config.toml
hidden_size = 320
num_attention_heads = 5
head_dim = 64
intermediate_size = 640
rope_fraction = 1.0
parallel_block = false
init = "uniform"
init_std_qkv = 0.0154
init_std_down = 0.0
warmup_steps = 200
decay_shape = "linear"
doc_mask = true
dataset = "wikipedia_en"
Each number is 200 + 20 x the weight over its row's rms, rounded and kept within 0 to 999. Layers, rows and columns count from 0. The size before them is the row's rms in percent of the matrix's.

# o: layer 13 attention output (transposed), 320x320, rms 0.0679, rows 229-264, columns 64-95
# v: layer 13 attention value, 320x320, rms 0.0798, rows 230-265, columns 64-95
# q: layer 13 attention query, 320x320, rms 0.0759, rows 256-319, columns 64-95
# k: layer 13 attention key, 320x320, rms 0.0799, rows 256-319, columns 64-95
o229,092,184,186,225,204,162,204,223,181,192,175,222,211,228,187,204,192,228,161,225,224,246,238,184,147,171,211,194,214,185,184,182,205
v230,097,186,189,227,196,200,212,217,206,184,192,234,204,164,179,230,192,189,191,207,207,191,188,196,217,212,170,204,180,205,217,193,198
o230,095,212,225,184,200,179,175,191,202,198,236,191,201,210,192,208,199,218,188,198,175,171,242,205,191,194,220,224,198,175,235,230,190
v231,097,167,214,199,195,200,199,201,187,188,231,162,199,182,235,191,180,193,220,194,194,181,193,202,220,192,176,197,213,154,204,190,149
o231,095,195,215,189,205,226,163,222,187,232,225,194,212,213,182,153,173,176,202,188,208,202,239,141,198,211,203,154,184,232,209,196,183
v232,103,188,223,201,213,196,173,206,180,193,178,179,213,238,195,244,177,218,200,186,181,167,211,185,213,185,218,190,188,161,193,242,222
o232,097,166,200,187,196,218,217,227,209,193,231,186,184,185,212,229,220,201,210,205,207,187,177,191,229,190,226,203,195,183,200,169,169
v233,102,188,230,185,228,232,230,228,189,208,211,196,198,194,219,199,180,190,192,199,197,237,221,188,170,169,233,224,214,246,206,204,186
o233,096,205,187,216,166,197,192,219,163,227,204,189,204,202,175,185,161,157,212,201,186,211,214,177,205,162,203,206,187,245,249,191,240
v234,096,208,208,172,202,219,190,178,179,183,207,207,197,215,192,197,164,207,223,226,215,203,199,170,209,186,205,239,171,202,189,199,168
o234,097,195,198,173,196,205,204,182,204,187,185,191,170,200,233,194,182,188,224,172,187,190,215,199,197,191,183,203,208,187,181,159,220
v235,095,196,168,211,206,202,219,219,188,215,179,201,191,196,207,192,222,189,216,190,159,235,185,194,194,165,207,197,205,204,163,200,204
o235,093,169,186,216,199,174,208,208,177,198,246,219,205,203,194,212,146,198,195,188,211,204,199,246,198,228,193,220,184,194,183,175,156
v236,096,246,191,154,234,224,231,170,230,154,212,170,222,215,250,166,210,202,188,171,196,198,197,180,202,205,191,194,202,208,179,198,192
o236,096,184,217,231,175,230,195,176,195,206,202,176,179,202,201,202,193,211,197,238,235,182,203,186,207,174,160,201,217,214,174,181,175
v237,096,216,202,185,215,175,204,227,191,204,197,189,179,204,176,189,220,221,201,182,201,185,182,201,206,189,179,176,237,216,195,203,190
o237,100,212,222,190,189,199,241,168,198,189,209,194,189,199,177,164,188,179,167,185,225,170,185,232,171,180,214,215,178,231,155,197,209
v238,107,183,191,182,205,237,208,201,187,201,162,210,174,217,203,193,201,199,187,230,184,174,189,175,202,211,205,216,161,215,201,205,174
o238,108,204,213,206,184,189,181,202,204,231,217,178,191,198,175,180,216,168,217,198,197,182,233,220,215,185,210,173,210,184,212,222,184
v239,096,183,183,203,192,212,198,240,205,200,212,204,225,169,198,151,218,162,170,163,257,188,201,214,214,195,192,217,202,222,152,230,195
o239,095,203,196,191,182,180,209,174,220,196,198,205,179,225,197,214,217,205,197,244,194,230,187,208,182,187,185,164,223,208,215,214,187
v240,100,172,214,249,180,215,187,233,198,206,214,232,193,197,183,221,193,168,195,224,189,180,249,222,213,233,212,167,160,184,177,208,198
o240,098,202,191,204,225,208,212,180,207,252,160,200,210,191,219,210,177,212,207,211,195,189,164,153,214,210,242,218,200,202,248,202,162
v241,102,216,187,173,233,199,217,226,193,162,214,182,238,183,250,174,196,248,221,228,223,189,204,205,182,194,217,213,160,221,210,200,206
o241,099,193,186,198,165,194,191,217,217,240,198,226,195,216,208,201,151,168,217,242,197,180,175,193,209,163,188,198,224,197,210,232,205
v242,095,224,190,154,193,221,211,200,166,214,187,197,224,197,208,186,247,181,196,183,191,199,192,178,173,231,221,172,227,214,184,205,194
o242,091,203,234,235,220,187,224,220,201,172,198,229,219,186,213,171,181,223,242,230,200,181,244,215,177,205,186,231,189,203,202,194,196
v243,096,174,213,199,225,183,158,187,177,207,178,195,204,187,186,179,207,202,231,194,182,184,187,183,184,241,183,214,202,207,154,182,206
o243,093,216,206,187,178,177,225,222,189,225,216,167,206,200,190,218,214,204,225,175,214,215,196,224,207,161,231,207,182,159,198,182,184
v244,106,177,200,188,213,185,189,227,193,209,199,166,223,196,225,159,219,231,199,183,164,192,177,187,197,175,189,234,213,241,193,191,209
o244,102,228,173,206,210,235,202,190,192,205,177,221,179,176,188,196,222,216,214,220,242,176,208,214,197,175,188,204,182,253,214,185,218
v245,103,179,184,197,207,214,191,171,197,187,228,189,184,188,160,191,184,181,213,205,212,202,166,208,210,201,209,209,206,213,200,193,182
o245,099,210,204,196,216,148,206,197,165,217,230,190,192,200,202,211,223,190,196,221,188,189,244,218,191,192,173,180,225,186,222,195,193
v246,095,205,216,206,197,216,213,199,212,184,217,198,185,185,198,188,179,211,161,182,159,200,187,189,225,200,184,210,190,209,192,213,177
o246,093,186,189,216,190,188,206,208,195,202,175,219,206,224,206,232,183,181,194,179,202,188,224,235,179,207,183,220,207,171,198,194,216
v247,094,223,210,243,208,214,231,208,201,206,206,219,215,196,213,157,221,198,188,204,218,248,178,193,203,192,207,196,219,207,177,188,185
o247,094,175,214,210,210,216,213,176,207,218,168,231,185,205,192,207,207,191,190,194,227,181,180,237,184,209,182,208,163,213,174,197,190
v248,099,200,182,212,195,182,198,188,194,204,193,168,184,210,231,228,196,207,199,225,172,207,181,230,173,201,216,190,218,192,194,201,220
o248,093,195,189,195,210,215,206,216,204,211,188,254,197,232,181,172,211,191,204,198,191,237,240,199,208,199,190,241,217,224,214,204,192
v249,097,171,206,198,215,214,199,170,197,177,187,198,200,211,179,183,199,151,249,227,185,202,187,214,240,188,160,211,201,191,193,200,231
o249,094,187,195,208,213,212,228,217,182,190,192,183,193,178,233,206,174,197,238,191,206,184,227,239,206,259,186,211,190,220,231,218,187
v250,094,168,187,205,187,163,179,220,168,190,245,208,214,184,153,212,137,195,157,186,201,188,184,219,221,218,203,190,191,169,188,211,221
o250,098,225,219,152,222,217,210,161,195,237,217,251,209,191,196,201,193,223,222,188,199,190,163,179,231,211,212,202,211,221,164,210,219
v251,098,193,236,175,195,184,181,204,192,222,191,219,209,188,177,194,214,193,231,159,215,212,201,204,180,191,189,205,222,177,227,171,201
o251,099,203,156,172,241,201,198,179,188,178,222,183,196,190,209,200,223,229,199,180,224,209,204,203,210,182,209,211,178,214,188,241,193
v252,094,190,209,176,186,184,178,183,190,192,178,224,196,232,197,228,234,189,197,198,197,196,233,229,214,204,232,194,176,189,185,202,187
o252,093,236,183,213,217,174,190,210,172,206,198,215,214,213,223,196,183,162,203,204,166,162,148,210,231,194,197,175,234,213,199,229,185
v253,100,187,205,189,206,201,186,205,167,212,217,219,196,179,189,218,170,218,208,189,196,172,180,181,208,217,175,206,236,188,212,231,186
o253,099,221,207,190,216,181,175,199,212,232,190,206,203,216,207,187,213,184,215,204,206,210,194,232,224,170,224,202,152,194,170,180,220
v254,096,162,174,199,209,245,152,185,211,201,223,183,200,208,229,211,191,202,226,208,173,220,215,213,202,199,215,203,206,222,207,235,208
o254,095,159,195,206,225,188,210,172,197,224,180,166,196,188,215,198,210,219,208,218,210,224,179,233,232,145,189,163,212,219,196,208,205
v255,102,189,207,177,240,232,192,178,207,174,172,162,217,183,183,235,199,207,207,182,164,206,235,184,207,185,162,195,196,213,187,215,169
o255,103,172,218,205,170,198,211,188,154,203,185,238,201,200,203,212,201,195,211,232,183,194,197,248,184,198,175,201,177,158,212,156,241
q256,076,199,200,172,222,223,188,207,177,185,215,212,209,197,209,186,205,198,214,210,168,204,187,218,204,201,170,182,194,210,176,218,186
k256,071,203,203,215,257,199,170,178,224,207,233,191,189,212,216,186,215,199,211,182,202,176,218,203,194,225,167,224,194,192,201,161,196
q257,074,193,212,188,202,192,204,214,174,170,220,198,197,173,181,210,211,200,198,159,199,230,186,181,195,184,236,223,168,185,195,190,204
k257,073,198,201,177,167,191,224,189,218,228,209,184,203,195,207,182,191,195,190,206,188,229,209,200,225,138,185,202,186,199,178,196,189
q258,077,209,206,179,185,225,206,187,155,186,224,180,199,180,191,214,163,206,174,219,185,204,206,201,186,221,190,204,219,232,164,197,208
k258,074,208,207,209,201,186,196,205,214,189,190,212,191,182,193,218,230,207,201,203,185,193,223,165,217,212,213,204,185,176,215,198,207
q259,079,228,211,188,205,202,193,179,178,231,245,208,216,239,190,178,213,178,191,208,216,191,224,205,234,227,191,166,219,186,215,224,234
k259,081,200,206,218,205,206,217,199,196,189,214,223,204,231,172,233,229,225,194,214,208,163,225,204,200,170,209,216,199,194,183,195,211
q260,074,234,268,190,207,164,223,178,182,195,227,236,215,194,170,209,196,209,213,209,201,203,185,212,186,182,198,195,187,194,178,202,209
k260,077,215,194,198,200,233,200,216,206,144,241,187,200,212,180,183,211,230,208,218,176,180,194,196,220,213,193,214,209,158,181,167,204
q261,080,164,230,217,232,207,234,190,170,188,192,223,219,222,209,187,210,214,208,187,209,194,193,181,216,195,233,187,142,162,193,188,175
k261,081,186,156,202,169,200,222,205,190,168,208,173,183,208,180,203,181,201,195,163,190,180,221,218,198,241,210,254,217,164,222,200,191
q262,076,173,242,178,220,174,215,219,201,202,199,168,213,195,188,207,187,172,209,183,176,192,270,212,200,180,198,217,164,160,208,211,207
k262,079,235,215,216,208,188,206,186,192,197,176,177,179,200,192,220,210,215,201,212,202,204,184,218,183,193,177,213,192,250,188,199,229
q263,076,206,189,183,185,212,227,218,199,213,222,224,222,202,208,167,194,192,233,197,208,196,166,235,216,217,172,223,200,182,183,211,221
k263,081,214,185,181,177,173,216,203,210,211,225,219,210,208,202,207,226,203,189,189,215,218,231,181,217,170,247,203,212,182,221,225,200
q264,083,207,207,195,209,177,191,223,215,155,181,172,207,214,173,235,193,185,240,193,182,203,171,238,204,184,183,202,221,168,143,216,216
k264,090,191,194,170,186,212,203,209,204,193,202,210,238,220,219,162,196,191,175,182,175,244,226,176,206,182,215,219,204,180,203,197,210
q265,084,209,225,193,187,194,182,198,182,208,177,182,203,190,211,208,199,164,207,202,230,224,245,160,232,200,184,183,213,198,202,196,172
k265,090,212,195,203,214,191,193,178,196,190,193,182,200,207,220,199,176,191,188,164,184,203,198,233,177,175,219,227,239,205,196,191,212
q266,092,181,182,183,219,214,195,178,184,240,186,226,201,187,201,222,201,193,190,240,186,195,200,207,185,230,192,181,194,189,214,187,187
k266,094,222,205,171,211,218,219,213,175,208,191,217,195,204,185,190,186,219,185,182,201,192,188,176,187,170,195,187,189,255,205,198,172
q267,087,198,198,184,192,209,171,181,210,190,204,168,202,181,210,222,203,188,196,183,190,193,179,212,197,167,193,227,252,230,222,205,209
k267,095,204,186,195,229,201,211,205,206,235,218,193,189,199,216,169,198,239,179,228,189,217,237,193,217,218,180,179,187,203,163,196,209
q268,094,153,198,219,183,229,191,213,221,200,192,180,234,178,234,157,222,194,221,205,180,185,176,229,231,194,191,198,240,230,217,222,173
k268,113,239,166,198,182,211,184,206,178,187,185,211,229,192,202,197,195,194,204,221,223,184,235,197,191,188,199,207,230,205,223,216,207
q269,107,247,173,189,214,195,201,217,192,173,210,173,198,215,208,190,230,186,184,178,208,226,204,217,209,205,250,219,200,195,198,204,155
k269,109,204,219,174,192,221,214,175,199,204,231,248,190,198,198,191,199,184,183,213,220,225,186,225,188,174,183,220,210,196,210,239,206
q270,110,185,185,188,184,212,221,212,229,206,205,213,159,203,215,205,201,221,182,211,118,191,200,185,226,213,254,191,196,220,191,166,245
k270,107,234,201,186,201,209,211,211,188,228,210,225,192,191,167,196,165,212,203,256,163,188,201,217,215,188,211,185,201,179,167,196,200
q271,113,219,202,171,215,191,201,158,154,195,205,212,186,187,212,200,211,207,144,219,179,199,164,234,206,194,208,185,195,173,193,189,183
k271,113,180,203,203,194,205,182,204,217,212,167,211,199,171,195,182,203,188,209,211,188,169,175,205,200,175,182,200,224,180,162,207,214
q272,112,177,204,154,212,201,216,200,238,199,190,234,171,207,221,214,217,216,217,225,168,221,197,209,196,186,189,216,229,216,200,168,227
k272,115,213,238,171,236,182,196,185,215,215,158,165,223,208,213,205,222,212,187,233,195,191,196,250,222,225,154,215,186,259,173,190,190
q273,104,200,192,202,223,204,184,198,213,191,184,214,204,258,208,213,206,230,182,183,189,170,223,182,166,219,186,170,206,195,188,174,175
k273,111,191,186,206,189,222,183,223,191,198,197,202,175,189,168,218,204,224,179,202,193,215,198,186,229,193,196,202,205,194,197,223,158
q274,113,169,219,225,191,232,182,211,216,212,195,210,186,196,238,219,152,215,196,168,199,219,232,181,229,207,179,212,220,166,204,230,191
k274,112,147,243,192,236,205,194,198,195,217,201,202,196,213,194,193,207,223,191,198,233,208,224,177,209,202,193,165,219,228,203,250,202
q275,113,202,180,192,190,187,253,209,213,233,210,196,189,225,206,197,194,187,195,175,226,187,220,213,207,205,190,198,217,204,188,208,186
k275,118,219,191,191,212,202,230,203,214,185,228,239,198,204,229,200,211,239,197,206,214,199,199,220,221,241,165,195,222,193,208,196,195
q276,113,193,251,187,199,179,189,177,226,205,190,216,205,219,192,179,171,201,178,198,205,197,196,193,213,172,211,215,202,177,214,202,193
k276,113,179,196,209,226,196,215,182,195,179,232,207,186,202,146,199,204,223,188,193,190,233,185,183,211,180,205,199,178,163,179,217,187
q277,110,192,170,210,225,203,182,204,186,229,200,162,171,217,198,219,182,230,182,183,194,239,223,165,198,168,190,189,196,196,223,190,243
k277,109,208,203,196,210,242,228,208,201,195,183,175,210,175,220,146,215,201,173,190,193,229,185,176,216,197,186,216,192,218,202,162,194
q278,115,230,210,190,168,177,196,207,204,191,214,201,206,192,210,181,192,183,195,202,205,193,222,184,188,165,179,223,189,184,189,235,178
k278,113,213,171,199,224,192,194,201,216,190,183,213,194,193,208,191,170,175,233,232,224,182,265,189,174,153,180,206,198,203,192,214,183
q279,113,177,236,194,193,164,257,178,222,224,181,183,181,196,177,210,201,204,187,182,216,244,185,195,180,173,224,179,209,166,189,214,222
k279,116,208,205,189,189,187,179,180,202,214,187,172,227,226,188,195,167,217,224,217,188,212,161,200,224,215,204,226,163,193,171,200,192
q280,106,184,197,232,233,178,193,196,182,192,216,215,202,181,206,242,207,198,117,191,190,212,197,183,201,220,191,173,195,229,214,192,191
k280,111,176,172,197,207,176,206,204,214,192,221,219,226,222,194,202,238,194,194,218,208,207,229,162,189,181,186,173,185,216,203,181,219
q281,113,179,206,197,198,218,189,202,189,194,212,217,215,162,194,208,219,234,203,170,217,192,211,248,196,182,216,194,171,197,211,175,199
k281,115,197,198,197,209,197,196,185,230,225,173,230,226,170,223,202,200,217,177,191,212,190,189,213,195,144,218,207,221,201,173,160,219
q282,108,202,186,162,208,193,208,202,183,182,223,187,196,250,184,217,186,161,227,206,202,204,220,193,227,188,188,240,196,204,186,193,192
k282,104,201,213,199,233,204,175,201,183,221,182,204,180,189,194,188,206,190,199,203,195,225,228,183,230,224,191,201,193,178,176,174,208
q283,109,227,170,175,188,184,207,232,178,204,207,222,202,241,181,199,161,213,195,195,168,230,244,178,163,197,211,152,191,203,198,200,197
k283,111,181,195,248,180,175,200,183,153,239,178,185,165,218,181,201,188,196,231,192,206,216,196,197,181,240,196,170,227,227,229,179,211
q284,113,200,206,204,201,223,199,170,200,198,220,211,225,216,215,216,206,177,208,219,181,178,199,170,237,171,179,185,223,229,226,232,218
k284,112,230,219,185,180,202,163,212,200,230,186,178,225,159,226,190,189,210,207,192,225,220,234,227,189,202,166,182,191,237,207,194,216
q285,118,200,175,201,186,204,192,220,203,185,198,178,196,198,227,213,206,178,161,186,180,194,211,203,155,203,206,223,209,205,192,183,179
k285,116,196,179,203,178,187,210,169,222,184,172,193,225,201,175,214,206,193,212,191,228,190,203,204,188,219,196,237,197,225,213,183,197
q286,108,191,199,219,186,208,211,210,228,249,166,192,214,186,197,234,220,172,201,187,210,169,222,186,192,160,229,213,187,167,203,179,201
k286,118,230,169,162,222,210,199,211,222,190,179,194,226,215,171,179,222,174,214,190,164,243,200,178,198,193,196,186,202,223,217,198,188
q287,115,208,207,208,187,185,203,199,171,221,192,178,168,172,229,227,198,190,216,212,187,161,219,175,221,211,208,208,200,243,199,188,179
k287,112,218,217,160,211,180,193,182,192,211,184,228,179,192,191,221,212,193,222,220,221,190,211,210,184,193,206,253,178,221,211,221,181
q288,067,191,191,176,217,195,190,226,226,230,198,222,200,195,207,166,219,185,197,214,137,189,199,204,214,181,193,247,236,205,230,213,195
k288,069,214,216,236,244,179,236,205,181,207,244,209,191,209,231,206,195,215,200,212,219,204,200,180,199,196,201,214,195,226,178,163,195
q289,068,220,195,176,192,195,204,194,192,215,181,221,160,220,198,175,175,201,214,195,220,166,171,202,192,209,205,185,163,181,212,233,190
k289,071,192,190,186,199,222,205,203,175,186,172,189,196,224,159,197,235,209,174,186,196,211,204,203,187,201,172,198,195,188,172,189,195
q290,076,178,203,192,215,218,233,204,187,177,192,197,216,167,200,199,210,181,234,155,155,177,157,180,182,140,214,183,234,168,220,195,209
k290,071,186,198,219,202,190,212,201,248,184,185,212,171,238,167,180,190,199,183,219,191,218,185,215,198,201,214,182,195,198,161,216,196
q291,069,201,202,206,153,202,230,213,220,197,190,175,206,242,195,206,216,171,186,181,174,214,222,212,168,198,174,179,221,216,191,171,197
k291,071,199,179,209,188,145,185,179,183,199,217,212,227,194,209,193,185,184,215,198,196,201,192,202,263,194,145,180,216,193,216,172,189
q292,079,203,207,185,191,192,169,208,182,236,192,167,241,213,181,215,190,233,166,224,187,206,232,180,215,212,225,202,234,217,211,202,237
k292,073,217,204,205,223,159,191,186,232,182,166,188,189,186,198,222,202,196,208,169,224,209,194,227,173,185,173,227,181,210,184,181,224
q293,079,210,224,186,200,191,206,203,204,209,200,219,175,227,194,196,214,231,190,195,170,184,226,189,166,220,224,214,187,223,194,165,181
k293,079,204,215,212,204,154,203,176,211,173,177,208,210,200,156,182,180,201,200,219,209,210,164,183,206,229,197,209,195,177,170,164,196
q294,086,184,178,180,179,226,175,186,212,202,178,185,189,188,212,187,224,216,161,227,202,221,195,183,246,207,199,176,218,193,264,185,214
k294,086,192,208,194,212,203,187,197,208,178,207,176,173,206,221,217,168,183,167,205,209,180,225,236,192,194,165,194,207,195,220,220,212
q295,090,238,201,194,206,178,207,241,217,208,221,202,185,241,157,176,196,217,204,186,201,198,244,204,216,220,184,190,201,186,205,198,190
k295,084,218,191,215,195,184,163,174,215,188,196,204,202,192,173,201,195,210,217,170,194,202,191,189,209,236,190,235,215,192,206,178,194
q296,086,191,206,211,207,201,204,221,215,193,181,164,213,212,197,200,175,185,205,172,216,192,200,204,198,199,199,205,192,157,180,194,208
k296,078,209,169,205,215,205,200,211,202,177,211,178,206,153,166,192,225,213,187,177,219,203,195,202,187,173,198,224,202,216,183,248,220
q297,087,149,191,203,181,195,183,194,204,206,192,258,185,174,200,198,219,200,212,208,182,198,234,179,201,201,219,221,188,176,191,203,206
k297,081,204,197,201,181,181,225,166,199,231,168,186,188,192,215,207,198,176,226,206,178,194,225,174,203,184,188,193,200,202,210,185,198
q298,095,192,175,219,196,233,179,226,216,216,174,206,199,164,212,192,189,147,178,228,184,208,220,219,200,205,191,208,234,173,210,185,172
k298,095,233,197,197,178,204,182,194,212,224,206,201,183,215,239,204,184,202,209,195,194,216,239,168,195,199,244,206,202,179,206,203,248
q299,100,192,230,214,190,202,231,190,207,193,212,203,205,219,195,217,162,183,217,169,191,200,202,222,216,187,165,208,188,152,195,184,243
k299,089,205,183,165,241,216,148,208,199,237,196,188,224,185,224,184,189,227,221,194,213,242,227,165,217,177,218,200,181,210,207,190,236
q300,103,119,186,163,181,205,225,186,213,209,198,197,183,191,207,208,203,203,193,181,188,236,211,225,192,177,199,219,221,206,165,196,196
k300,092,226,182,190,213,174,193,201,190,247,218,180,196,198,201,196,174,210,195,192,204,208,190,209,192,182,205,202,217,178,233,171,173
q301,111,218,171,188,210,160,215,232,186,190,211,204,192,185,193,164,184,211,214,215,171,185,182,184,186,235,179,191,174,188,199,229,191
k301,103,227,190,173,180,224,180,242,214,170,216,160,198,171,222,172,210,247,216,195,196,195,213,195,235,176,222,198,194,184,167,217,185
q302,108,222,203,158,208,159,204,213,215,214,195,196,225,177,188,188,204,199,245,224,230,214,189,195,198,225,212,203,228,187,156,223,227
k302,116,173,187,215,217,198,209,199,181,200,166,203,192,172,194,202,206,200,222,176,217,175,207,230,174,215,145,214,210,216,217,175,209
q303,112,161,195,220,206,191,211,185,203,185,231,129,199,189,211,178,232,167,188,203,188,194,233,241,190,187,184,195,232,204,183,191,214
k303,111,174,224,201,183,177,210,206,207,220,178,201,181,220,183,203,224,189,188,209,209,194,179,239,203,174,212,197,227,193,201,190,194
q304,112,250,198,225,230,203,201,205,176,193,163,211,176,198,181,200,166,196,177,217,191,206,155,212,144,204,208,189,186,203,196,221,197
k304,109,181,216,210,185,236,246,196,223,171,213,194,198,180,221,241,211,195,218,203,232,230,196,212,182,179,223,208,211,198,197,223,196
q305,115,204,214,147,197,186,159,187,213,218,222,203,196,229,220,164,205,243,180,229,205,194,187,213,198,218,201,213,192,188,199,195,197
k305,117,162,213,180,204,210,226,194,238,178,204,187,217,188,223,204,180,225,175,194,208,231,226,214,192,198,203,192,188,162,186,171,185
q306,107,179,221,220,223,207,197,183,231,202,156,174,213,190,210,183,181,188,178,177,167,194,211,201,196,221,199,211,175,263,208,184,193
k306,109,144,218,203,201,206,203,157,177,221,207,158,162,211,219,207,209,194,193,201,211,142,215,223,165,180,160,208,203,203,190,180,196
q307,113,182,191,192,220,238,207,219,203,208,232,214,238,175,215,199,193,199,194,192,199,164,185,227,172,189,195,225,245,212,233,194,191
k307,115,197,212,199,198,187,158,176,215,192,214,191,207,184,197,181,194,193,184,162,212,189,252,192,199,212,203,202,225,184,245,157,212
q308,110,190,182,227,205,202,224,175,173,157,166,218,206,181,179,229,224,184,197,195,171,196,169,204,195,179,191,199,191,185,197,214,196
k308,113,255,180,169,200,200,197,187,198,205,236,225,206,181,181,225,214,235,239,189,205,184,202,244,243,205,193,210,161,174,159,226,209
q309,114,234,203,245,211,193,204,184,192,156,187,162,199,210,180,197,176,220,217,190,192,189,246,192,186,188,222,200,233,231,221,200,203
k309,110,187,181,203,189,228,216,192,215,184,205,211,218,204,214,201,215,250,164,204,226,178,171,204,150,198,198,180,203,231,217,238,182
q310,115,178,204,189,205,222,163,169,211,158,173,189,197,174,231,195,223,184,154,191,213,223,192,198,221,190,207,182,173,209,174,193,221
k310,116,159,203,200,182,233,208,194,209,232,168,209,186,245,183,198,216,195,185,173,202,238,226,245,179,164,194,217,218,194,141,200,218
q311,114,230,197,187,214,174,194,200,182,200,193,215,177,218,221,181,214,202,183,180,205,194,193,195,175,215,203,199,166,218,187,181,196
k311,112,227,185,193,210,211,198,179,181,155,217,168,220,242,211,199,212,211,230,195,207,217,198,203,217,215,185,179,189,207,193,192,208
q312,116,206,215,208,192,210,204,198,195,214,228,212,183,180,222,208,169,206,204,215,234,174,228,239,210,188,195,192,185,197,197,173,204
k312,116,214,212,184,220,228,226,200,188,197,229,251,206,228,205,179,199,202,218,178,182,203,175,230,200,248,194,204,152,175,202,197,201
q313,110,201,239,211,189,199,170,227,199,167,196,191,181,168,193,224,203,163,221,197,202,259,174,200,203,155,218,202,210,224,170,229,238
k313,113,192,226,205,201,151,178,202,198,210,214,191,231,221,155,175,205,189,240,200,196,205,195,230,185,212,176,203,180,163,178,216,219
q314,112,185,220,185,207,206,201,200,201,203,203,194,203,202,169,199,212,252,168,161,225,199,211,211,199,222,212,202,206,213,198,193,212
k314,115,189,166,181,183,239,193,184,185,181,211,195,190,200,202,195,183,209,218,141,219,216,184,197,233,193,194,198,187,205,190,211,210
q315,106,198,180,211,192,173,193,212,201,206,182,218,185,200,217,203,179,208,187,197,193,191,252,207,198,193,222,190,184,193,209,210,211
k315,113,175,204,226,178,204,244,211,216,182,186,205,173,196,185,183,176,193,183,198,188,227,178,219,183,227,192,189,131,226,201,233,197
q316,114,210,210,207,224,198,195,204,223,219,212,206,189,188,192,200,223,184,217,180,190,201,221,222,208,197,227,195,172,194,209,208,184
k316,110,193,227,223,223,203,183,151,182,168,213,185,210,200,169,209,214,229,173,194,181,189,192,171,190,150,199,187,219,207,186,211,204
q317,118,219,210,184,188,207,195,206,158,215,171,198,181,213,197,194,187,164,236,195,195,194,183,171,199,196,210,212,196,221,219,213,243
k317,115,211,206,201,163,228,164,201,165,215,189,176,226,222,197,191,169,188,218,173,236,210,212,177,224,221,180,227,208,229,189,187,189
q318,110,203,206,192,221,191,219,207,221,218,245,172,160,183,197,181,196,227,183,174,181,194,178,215,220,186,185,203,218,234,192,196,217
k318,112,208,219,191,147,192,183,215,198,180,194,201,217,168,226,200,193,226,207,224,193,182,200,168,186,238,180,204,156,170,203,210,186
q319,111,184,212,192,209,191,202,197,191,203,209,182,181,228,208,194,176,201,182,220,199,206,193,205,151,201,166,206,206,212,156,197,204
k319,110,231,202,239,176,208,218,173,229,208,232,198,187,214,218,216,200,159,234,206,183,181,202,202,184,184,243,210,192,216,195,209,197
v256,100,184,233,177,190,205,199,175,221,225,177,170,190,204,176,212,188,169,230,190,209,211,192,227,194,150,191,198,181,210,182,177,193
o256,099,215,186,200,155,190,198,230,184,203,188,194,205,150,201,224,179,220,171,229,231,205,203,188,216,226,202,220,164,187,207,205,188
v257,095,224,192,202,201,218,203,166,256,189,203,179,188,194,183,176,197,181,170,198,226,170,186,203,180,197,231,249,215,201,232,231,226
o257,095,179,240,197,201,195,159,205,184,208,201,213,245,194,202,189,192,201,200,217,246,226,202,217,195,185,187,187,197,207,180,226,201
v258,099,173,195,194,206,183,203,206,218,172,173,145,221,180,223,199,202,220,209,193,203,195,196,164,217,178,189,196,190,216,171,199,192
o258,097,219,228,205,175,212,222,202,201,200,219,222,189,205,204,196,203,174,205,211,206,222,193,204,194,199,198,174,156,206,216,186,202
v259,092,198,208,185,191,192,184,203,197,188,224,217,160,190,204,224,198,188,223,202,230,197,219,177,184,212,167,223,217,160,233,234,200
o259,090,239,211,234,216,201,218,181,187,234,212,195,200,176,172,165,160,212,190,221,215,220,199,202,192,206,202,194,211,240,181,198,192
v260,094,216,201,176,200,177,182,217,206,211,190,181,223,215,188,210,187,219,233,199,202,183,206,192,252,202,213,229,203,202,184,182,191
o260,094,219,217,232,178,181,172,164,185,198,213,214,201,191,178,186,223,223,249,196,199,210,202,180,198,180,155,189,224,179,202,191,202
v261,089,211,192,192,209,192,223,234,219,175,183,191,199,195,225,209,203,214,197,179,181,198,237,222,207,218,197,185,171,194,170,219,237
o261,092,209,187,190,225,200,192,166,206,196,200,216,201,241,184,188,224,171,203,166,235,226,203,216,204,244,203,168,231,198,172,202,188
v262,094,206,182,198,196,205,234,215,189,215,210,251,187,204,165,169,219,162,207,201,179,178,188,208,216,230,197,226,205,204,211,228,221
o262,092,181,242,206,240,203,210,200,183,244,209,183,205,191,204,182,197,217,200,192,188,218,223,187,189,201,194,182,220,195,200,186,222
v263,094,167,217,171,175,162,208,231,213,222,162,188,183,219,189,206,179,221,211,167,209,170,221,215,246,214,208,223,179,216,192,201,176
o263,094,177,202,230,192,193,218,218,180,185,201,190,228,193,186,224,214,235,197,169,198,228,176,223,156,189,184,198,230,201,209,169,200
v264,095,203,177,191,222,203,188,182,207,183,176,171,186,181,191,207,223,217,195,192,175,218,199,216,175,180,195,169,195,225,186,179,186
o264,092,194,198,225,196,144,204,223,202,208,222,216,190,212,174,198,183,231,186,188,196,185,194,187,229,223,171,177,179,196,228,184,212
v265,097,202,211,236,206,182,156,228,198,193,211,203,206,177,199,247,189,200,209,198,198,206,197,181,225,167,172,183,224,180,209,182,184